config.toml
norm = "layernorm"
init_std_o = 0.00332
init_std_down = 0.00332
batch_tokens = 32768
Each number is 50 + 12 x the weight over its row's rms, rounded and kept within 0 to 99. Layers, rows and columns count from 0. The size before them is the row's rms in percent of the matrix's.

# layer 18 attention value, 512x256, rms 0.0614, rows 0-50, columns 128-191
096:62 66 28 44 52 61 36 32 59 64 38 44 68 55 39 58 40 36 48 46 50 37 40 39 50 47 56 58 42 51 14 60 40 57 63 57 56 52 34 36 54 77 55 58 48 56 51 52 28 35 49 51 66 57 48 63 42 42 59 45 60 60 51 80
096:41 38 54 34 64 67 33 57 58 55 50 45 44 57 63 66 51 43 32 40 32 43 52 40 41 54 49 42 49 67 45 54 67 39 55 60 48 66 35 41 60 52 63 51 66 36 51 25 51 35 27 49 45 61 32 37 53 19 61 65 68 45 40 62
100:63 49 41 41 35 48 62 56 52 66 61 51 43 59 55 54 46 60 61 59 54 58 52 66 47 57 49 51 68 56 70 44 44 17 36 54 51 16 33 40 54 54 29 46 40 55 45 58 37 28 63 35 59 43 59 62 34 77 31 40 35 36 59 34
101:66 55 62 52 65 41 39 75 46 65 46 54 65 52 36 41 43 40 56 66 66 60 48 42 58 54 49 44 34 46 07 59 53 58 41 56 38 44 36 32 36 56 62 70 56 47 60 49 59 62 38 68 56 71 43 44 41 38 36 38 53 28 41 64
101:54 57 54 59 39 65 29 34 62 54 62 50 43 50 60 45 45 38 50 61 56 57 53 45 49 74 48 49 69 45 59 61 55 43 51 57 65 52 58 55 34 18 54 57 40 45 33 40 41 28 52 12 66 74 27 75 71 51 69 38 40 47 47 62
104:49 72 41 32 30 53 51 55 45 41 49 45 53 52 34 42 54 44 68 47 48 32 35 40 61 55 42 63 44 53 54 29 74 56 58 61 61 51 52 41 40 64 43 43 61 62 60 52 31 36 34 54 45 61 53 52 82 52 70 40 32 46 36 68
098:70 47 38 41 51 56 51 52 55 49 48 46 51 65 51 33 51 63 53 49 48 44 72 29 41 44 49 66 54 50 60 24 53 46 56 49 71 52 53 59 62 58 64 60 54 46 43 54 22 41 75 38 55 27 34 74 45 64 48 52 32 56 39 36
096:58 79 52 42 57 63 25 73 27 42 51 53 50 36 47 74 41 47 35 52 22 39 52 53 45 43 47 59 66 44 44 47 45 38 57 49 62 67 60 53 76 57 47 14 48 44 59 57 41 40 70 40 41 55 61 42 53 59 63 42 49 56 37 73
092:46 49 62 46 35 59 55 53 61 73 63 53 47 51 49 49 56 52 50 60 64 44 48 63 38 56 39 52 62 58 75 48 70 51 45 48 63 57 28 43 61 47 45 35 26 50 54 34 56 33 58 45 48 56 69 57 45 48 48 56 47 38 51 57
101:49 66 38 50 70 51 59 71 64 50 46 49 63 49 54 59 54 70 28 51 49 39 32 53 61 46 46 32 43 71 56 66 42 35 51 47 47 28 82 37 69 71 54 70 59 46 45 30 61 71 44 41 46 58 49 53 46 37 41 30 66 34 46 46
099:61 51 60 59 57 46 67 45 48 65 44 51 70 43 50 75 55 57 57 45 52 36 55 51 31 40 47 44 64 47 56 37 56 47 42 54 59 53 81 48 58 67 63 41 37 41 70 38 31 55 40 37 53 48 42 29 79 62 65 30 53 40 46 33
096:51 43 62 55 86 57 42 49 46 53 61 58 53 53 46 53 47 58 49 56 48 55 57 76 42 26 54 46 48 41 38 47 51 60 39 56 39 39 71 79 47 53 38 44 40 37 65 19 57 56 44 60 41 44 48 47 59 56 39 59 45 50 41 34
095:63 53 50 68 49 27 50 39 61 45 53 47 37 34 34 46 40 41 52 58 52 53 56 43 40 29 52 67 44 32 59 46 65 83 44 50 60 68 71 73 60 62 72 36 46 57 37 67 42 76 66 67 57 42 60 54 58 31 42 48 36 46 49 66
096:53 57 30 41 47 51 48 48 71 42 62 45 22 47 65 33 50 39 55 54 52 35 65 47 47 53 57 71 50 60 66 37 57 51 46 50 53 35 40 42 35 72 59 49 69 76 44 95 43 60 39 64 59 63 50 53 50 39 40 57 38 38 51 52
095:72 63 56 62 64 45 34 60 53 66 68 59 47 40 69 46 63 51 62 48 43 36 34 53 51 40 49 49 52 50 52 55 48 58 45 57 44 56 26 55 57 32 50 58 36 29 63 57 31 37 56 31 50 69 41 55 55 35 51 37 65 68 55 72
102:62 67 57 46 64 36 67 45 59 81 58 52 73 59 51 19 47 65 30 48 61 48 48 63 66 17 47 56 36 52 55 35 34 60 75 57 37 40 25 50 33 57 42 47 41 45 65 58 19 32 44 49 36 48 65 64 48 61 57 29 52 59 76 48
103:65 52 49 65 62 66 46 46 30 57 43 55 36 46 65 55 46 59 62 42 57 66 55 59 50 55 52 50 54 40 56 68 42 42 58 41 45 34 44 55 60 46 45 49 53 55 48 39 19 64 59 69 58 48 55 66 39 16 41 33 39 71 62 65
100:59 59 22 55 43 46 71 48 60 51 64 50 44 47 26 56 51 42 73 35 58 63 61 44 70 43 54 39 49 55 35 63 35 44 62 45 53 49 60 54 24 56 50 37 83 72 33 68 46 69 51 66 55 59 46 75 50 52 21 11 54 53 63 48
106:60 43 36 58 67 43 55 51 38 56 35 50 51 29 50 65 39 64 62 28 74 45 46 57 46 40 49 48 41 48 46 62 49 63 54 56 52 54 50 57 67 29 52 44 58 48 41 61 30 64 70 46 55 26 46 59 54 53 41 40 46 70 60 67
105:40 66 49 45 38 50 44 57 29 57 32 52 55 48 49 60 57 54 48 66 51 35 44 46 77 54 58 43 46 55 39 64 37 39 55 46 67 39 48 37 63 38 52 71 44 59 43 41 37 39 64 70 61 79 55 34 35 36 49 63 31 28 42 47
099:08 53 41 49 48 59 36 67 48 45 46 47 53 50 34 53 39 70 40 44 47 43 55 44 67 46 57 63 42 54 18 49 60 43 44 62 39 41 47 50 55 56 51 68 80 31 61 45 41 59 56 80 42 59 49 27 37 33 60 48 33 69 47 65
096:53 80 52 56 35 37 41 50 45 55 46 48 44 46 46 52 71 43 40 65 63 28 55 54 41 73 52 62 52 49 72 42 52 51 49 48 70 55 49 36 43 55 49 54 66 38 55 52 39 57 29 21 50 56 59 63 49 39 63 59 49 55 65 30
105:46 39 66 70 64 57 49 55 45 37 60 49 34 47 54 45 50 63 65 48 52 66 58 57 42 42 50 31 49 48 58 41 64 46 33 49 66 68 44 62 54 54 46 65 56 57 52 36 78 48 41 45 54 36 60 52 30 15 43 35 79 70 48 40
107:46 47 46 68 78 51 52 55 59 50 56 52 44 43 42 50 58 46 39 35 35 53 38 52 36 35 48 48 51 67 39 51 43 48 49 49 56 54 32 81 36 47 45 78 66 59 49 58 59 51 36 45 46 18 45 45 42 51 62 70 52 68 54 54
097:28 43 40 40 40 53 47 51 81 66 73 50 62 72 64 58 52 48 42 62 53 68 45 46 48 62 47 48 60 43 50 52 83 40 39 48 46 37 27 48 49 25 68 69 48 44 66 43 35 35 47 32 57 40 39 57 45 56 56 62 39 62 54 75
104:47 67 68 35 63 48 29 47 26 33 56 50 78 23 51 38 27 32 55 44 60 56 65 45 37 37 55 44 35 45 41 46 35 72 49 52 53 58 44 31 54 48 54 44 70 45 49 41 39 49 57 43 53 44 45 55 37 56 67 41 66 57 52 51
097:66 46 68 76 38 33 62 44 62 64 65 51 41 39 34 54 69 57 58 51 46 51 50 45 36 59 50 50 50 40 36 59 65 53 32 53 39 50 40 43 54 44 55 58 68 21 58 45 58 61 58 60 29 56 50 46 62 71 47 60 74 44 39 48
097:54 44 63 53 60 42 33 71 51 60 61 52 49 44 57 50 48 44 46 51 53 35 59 58 43 56 46 50 54 47 37 55 54 47 60 49 60 48 34 62 63 40 60 56 89 50 49 60 10 41 51 40 50 48 41 73 53 40 64 57 45 65 73 73
106:48 63 64 57 64 26 53 67 38 52 55 53 57 34 52 67 36 43 69 43 53 53 53 64 44 23 44 66 46 47 62 43 52 67 45 79 31 63 47 70 49 72 42 38 60 63 63 47 40 59 62 55 52 60 60 59 47 37 55 42 58 56 35 44
101:59 58 25 13 61 55 64 50 38 45 43 51 42 37 55 58 35 56 49 52 41 35 28 71 45 63 39 54 55 74 73 69 77 41 45 34 36 54 51 32 85 61 31 56 43 65 42 56 44 44 52 46 41 36 44 43 54 58 91 58 45 73 61 64
090:48 48 58 44 35 56 57 39 54 42 48 45 45 36 62 45 58 50 43 73 47 66 47 47 52 61 49 44 53 50 44 16 89 67 67 57 33 41 70 60 66 50 46 43 45 36 51 61 53 47 71 53 63 50 44 53 64 50 62 52 35 30 38 63
105:60 42 52 14 14 67 60 56 43 55 62 48 43 50 35 55 48 34 35 49 43 42 57 58 55 49 49 51 48 77 37 42 57 43 56 59 36 32 69 52 49 56 43 48 57 59 24 49 61 43 64 62 57 43 49 76 55 56 40 48 31 47 45 53
106:46 49 47 39 67 37 50 52 43 41 38 49 44 54 58 47 43 45 29 72 48 35 46 64 47 48 50 43 49 42 62 39 63 69 67 61 69 33 56 38 71 55 51 31 38 43 78 45 54 70 62 44 79 45 46 48 50 33 55 82 45 36 56 67
088:51 51 44 29 42 42 58 54 72 47 57 50 53 38 53 36 56 47 39 61 63 52 86 57 56 56 51 56 52 56 55 66 78 56 41 60 63 42 45 40 77 53 37 49 37 41 46 57 62 59 69 65 33 58 41 60 51 62 52 59 38 64 65 75
100:41 29 43 55 35 43 60 50 64 54 25 45 44 51 55 42 79 47 19 41 49 47 29 41 31 60 52 44 30 59 51 42 44 57 57 61 39 47 28 63 72 42 49 69 45 45 47 53 60 53 46 54 55 33 45 24 61 35 51 67 54 51 37 58
093:62 49 54 43 52 36 50 29 58 63 38 43 65 50 49 26 49 48 29 29 26 41 42 40 40 50 49 51 40 51 38 42 63 58 51 46 38 54 27 50 73 61 60 51 40 47 49 46 68 31 48 47 52 62 54 64 42 42 65 49 62 67 35 35
100:62 31 52 60 41 68 70 43 37 49 43 55 33 49 53 54 55 51 61 54 51 58 65 74 47 28 47 59 21 65 35 43 31 43 35 45 49 64 41 48 47 46 50 55 59 61 35 63 58 29 43 59 48 59 52 52 52 45 49 41 48 44 46 33
103:42 43 43 27 57 26 53 72 77 54 48 52 54 64 79 23 55 52 46 46 60 37 46 47 53 54 56 52 30 67 39 64 39 48 33 46 47 40 34 39 74 35 41 64 61 47 55 72 37 60 44 47 46 49 38 52 52 37 38 40 32 53 62 51
095:50 48 46 56 45 23 58 49 52 42 47 53 48 53 44 55 75 29 27 55 51 38 43 66 42 46 49 56 47 61 48 53 44 63 25 35 52 57 66 65 63 67 63 46 61 53 30 47 54 50 46 46 57 48 53 57 42 50 49 38 38 40 62 90
094:32 63 54 53 51 50 70 72 30 55 61 54 50 55 48 44 64 37 42 64 65 35 50 76 51 63 47 51 62 50 64 29 58 73 48 52 65 65 58 48 36 49 46 46 69 39 54 28 53 46 33 29 59 48 37 39 67 28 66 66 55 46 35 40
100:65 33 52 59 60 56 25 32 33 63 53 54 50 41 42 66 34 38 61 32 82 45 46 57 58 56 47 54 60 46 76 62 35 62 48 45 67 56 44 44 38 45 45 45 43 60 40 49 44 44 62 44 60 37 40 97 25 45 42 50 43 59 67 54
095:55 66 27 43 33 39 42 61 50 42 43 43 50 43 45 36 41 55 63 71 27 51 38 65 45 47 53 53 39 72 47 53 58 19 61 66 61 44 47 37 75 57 48 57 60 63 68 61 55 50 60 67 44 64 45 47 46 53 32 42 39 57 46 54
112:59 75 40 40 64 59 44 66 59 49 55 48 76 33 56 48 44 48 43 46 44 51 39 57 52 34 45 48 67 53 51 49 39 46 53 57 44 56 56 15 52 60 50 36 58 61 74 32 60 62 53 34 39 46 51 81 36 53 45 53 56 47 35 42
110:62 65 46 48 56 55 70 61 30 58 41 52 39 39 38 24 50 55 69 70 57 56 81 49 64 30 49 56 56 69 41 45 39 68 37 30 51 57 56 24 56 43 50 64 56 55 65 34 52 44 46 39 41 55 48 56 54 56 32 46 55 42 42 27
088:39 56 48 42 28 52 46 52 62 40 67 40 58 60 26 33 53 36 53 69 53 66 66 46 36 55 44 47 47 46 49 48 58 51 39 60 47 67 54 47 52 53 52 64 78 63 65 50 39 62 68 52 59 79 37 51 38 40 53 48 46 43 38 87
105:63 65 70 36 59 31 51 33 67 49 38 49 75 39 29 33 48 43 40 29 59 49 40 52 58 61 52 58 48 41 64 50 45 71 67 68 51 50 59 75 29 35 48 54 67 45 35 47 56 72 52 53 30 38 69 69 51 39 69 54 78 67 54 73
102:33 52 58 32 19 33 53 52 68 30 40 48 59 62 67 39 64 42 51 57 49 42 49 37 62 69 51 41 52 61 50 18 58 76 40 45 48 49 63 44 39 43 71 61 47 48 58 49 51 58 56 56 68 75 40 40 60 58 69 57 20 37 34 46
099:56 54 54 61 53 53 50 41 36 52 30 49 39 39 65 38 32 48 48 54 63 57 55 55 78 48 55 74 46 43 76 52 61 64 40 34 43 70 43 34 70 73 41 46 52 57 80 62 59 48 43 44 53 28 69 46 49 39 49 52 56 38 65 31
101:34 53 34 38 61 64 43 47 45 50 65 48 73 61 53 55 43 77 49 39 54 43 58 49 41 50 55 55 41 64 59 67 63 45 58 65 54 39 37 23 55 54 53 48 43 56 57 26 77 54 46 55 52 54 31 24 42 36 75 45 42 72 34 53
104:33 58 42 15 51 42 36 68 34 56 38 52 46 30 46 50 36 47 43 70 50 44 59 55 53 39 53 58 57 59 56 36 69 66 37 49 57 28 58 23 47 61 70 41 53 51 48 56 53 63 48 51 45 37 61 50 50 26 32 49 58 61 54 53
101:55 37 23 52 73 49 25 46 39 67 56 53 41 32 62 55 37 38 51 55 66 45 41 79 35 54 51 51 55 54 72 65 39 57 55 59 57 47 65 47 54 53 47 44 27 46 48 59 37 58 42 20 70 35 37 65 49 70 46 59 49 73 61 40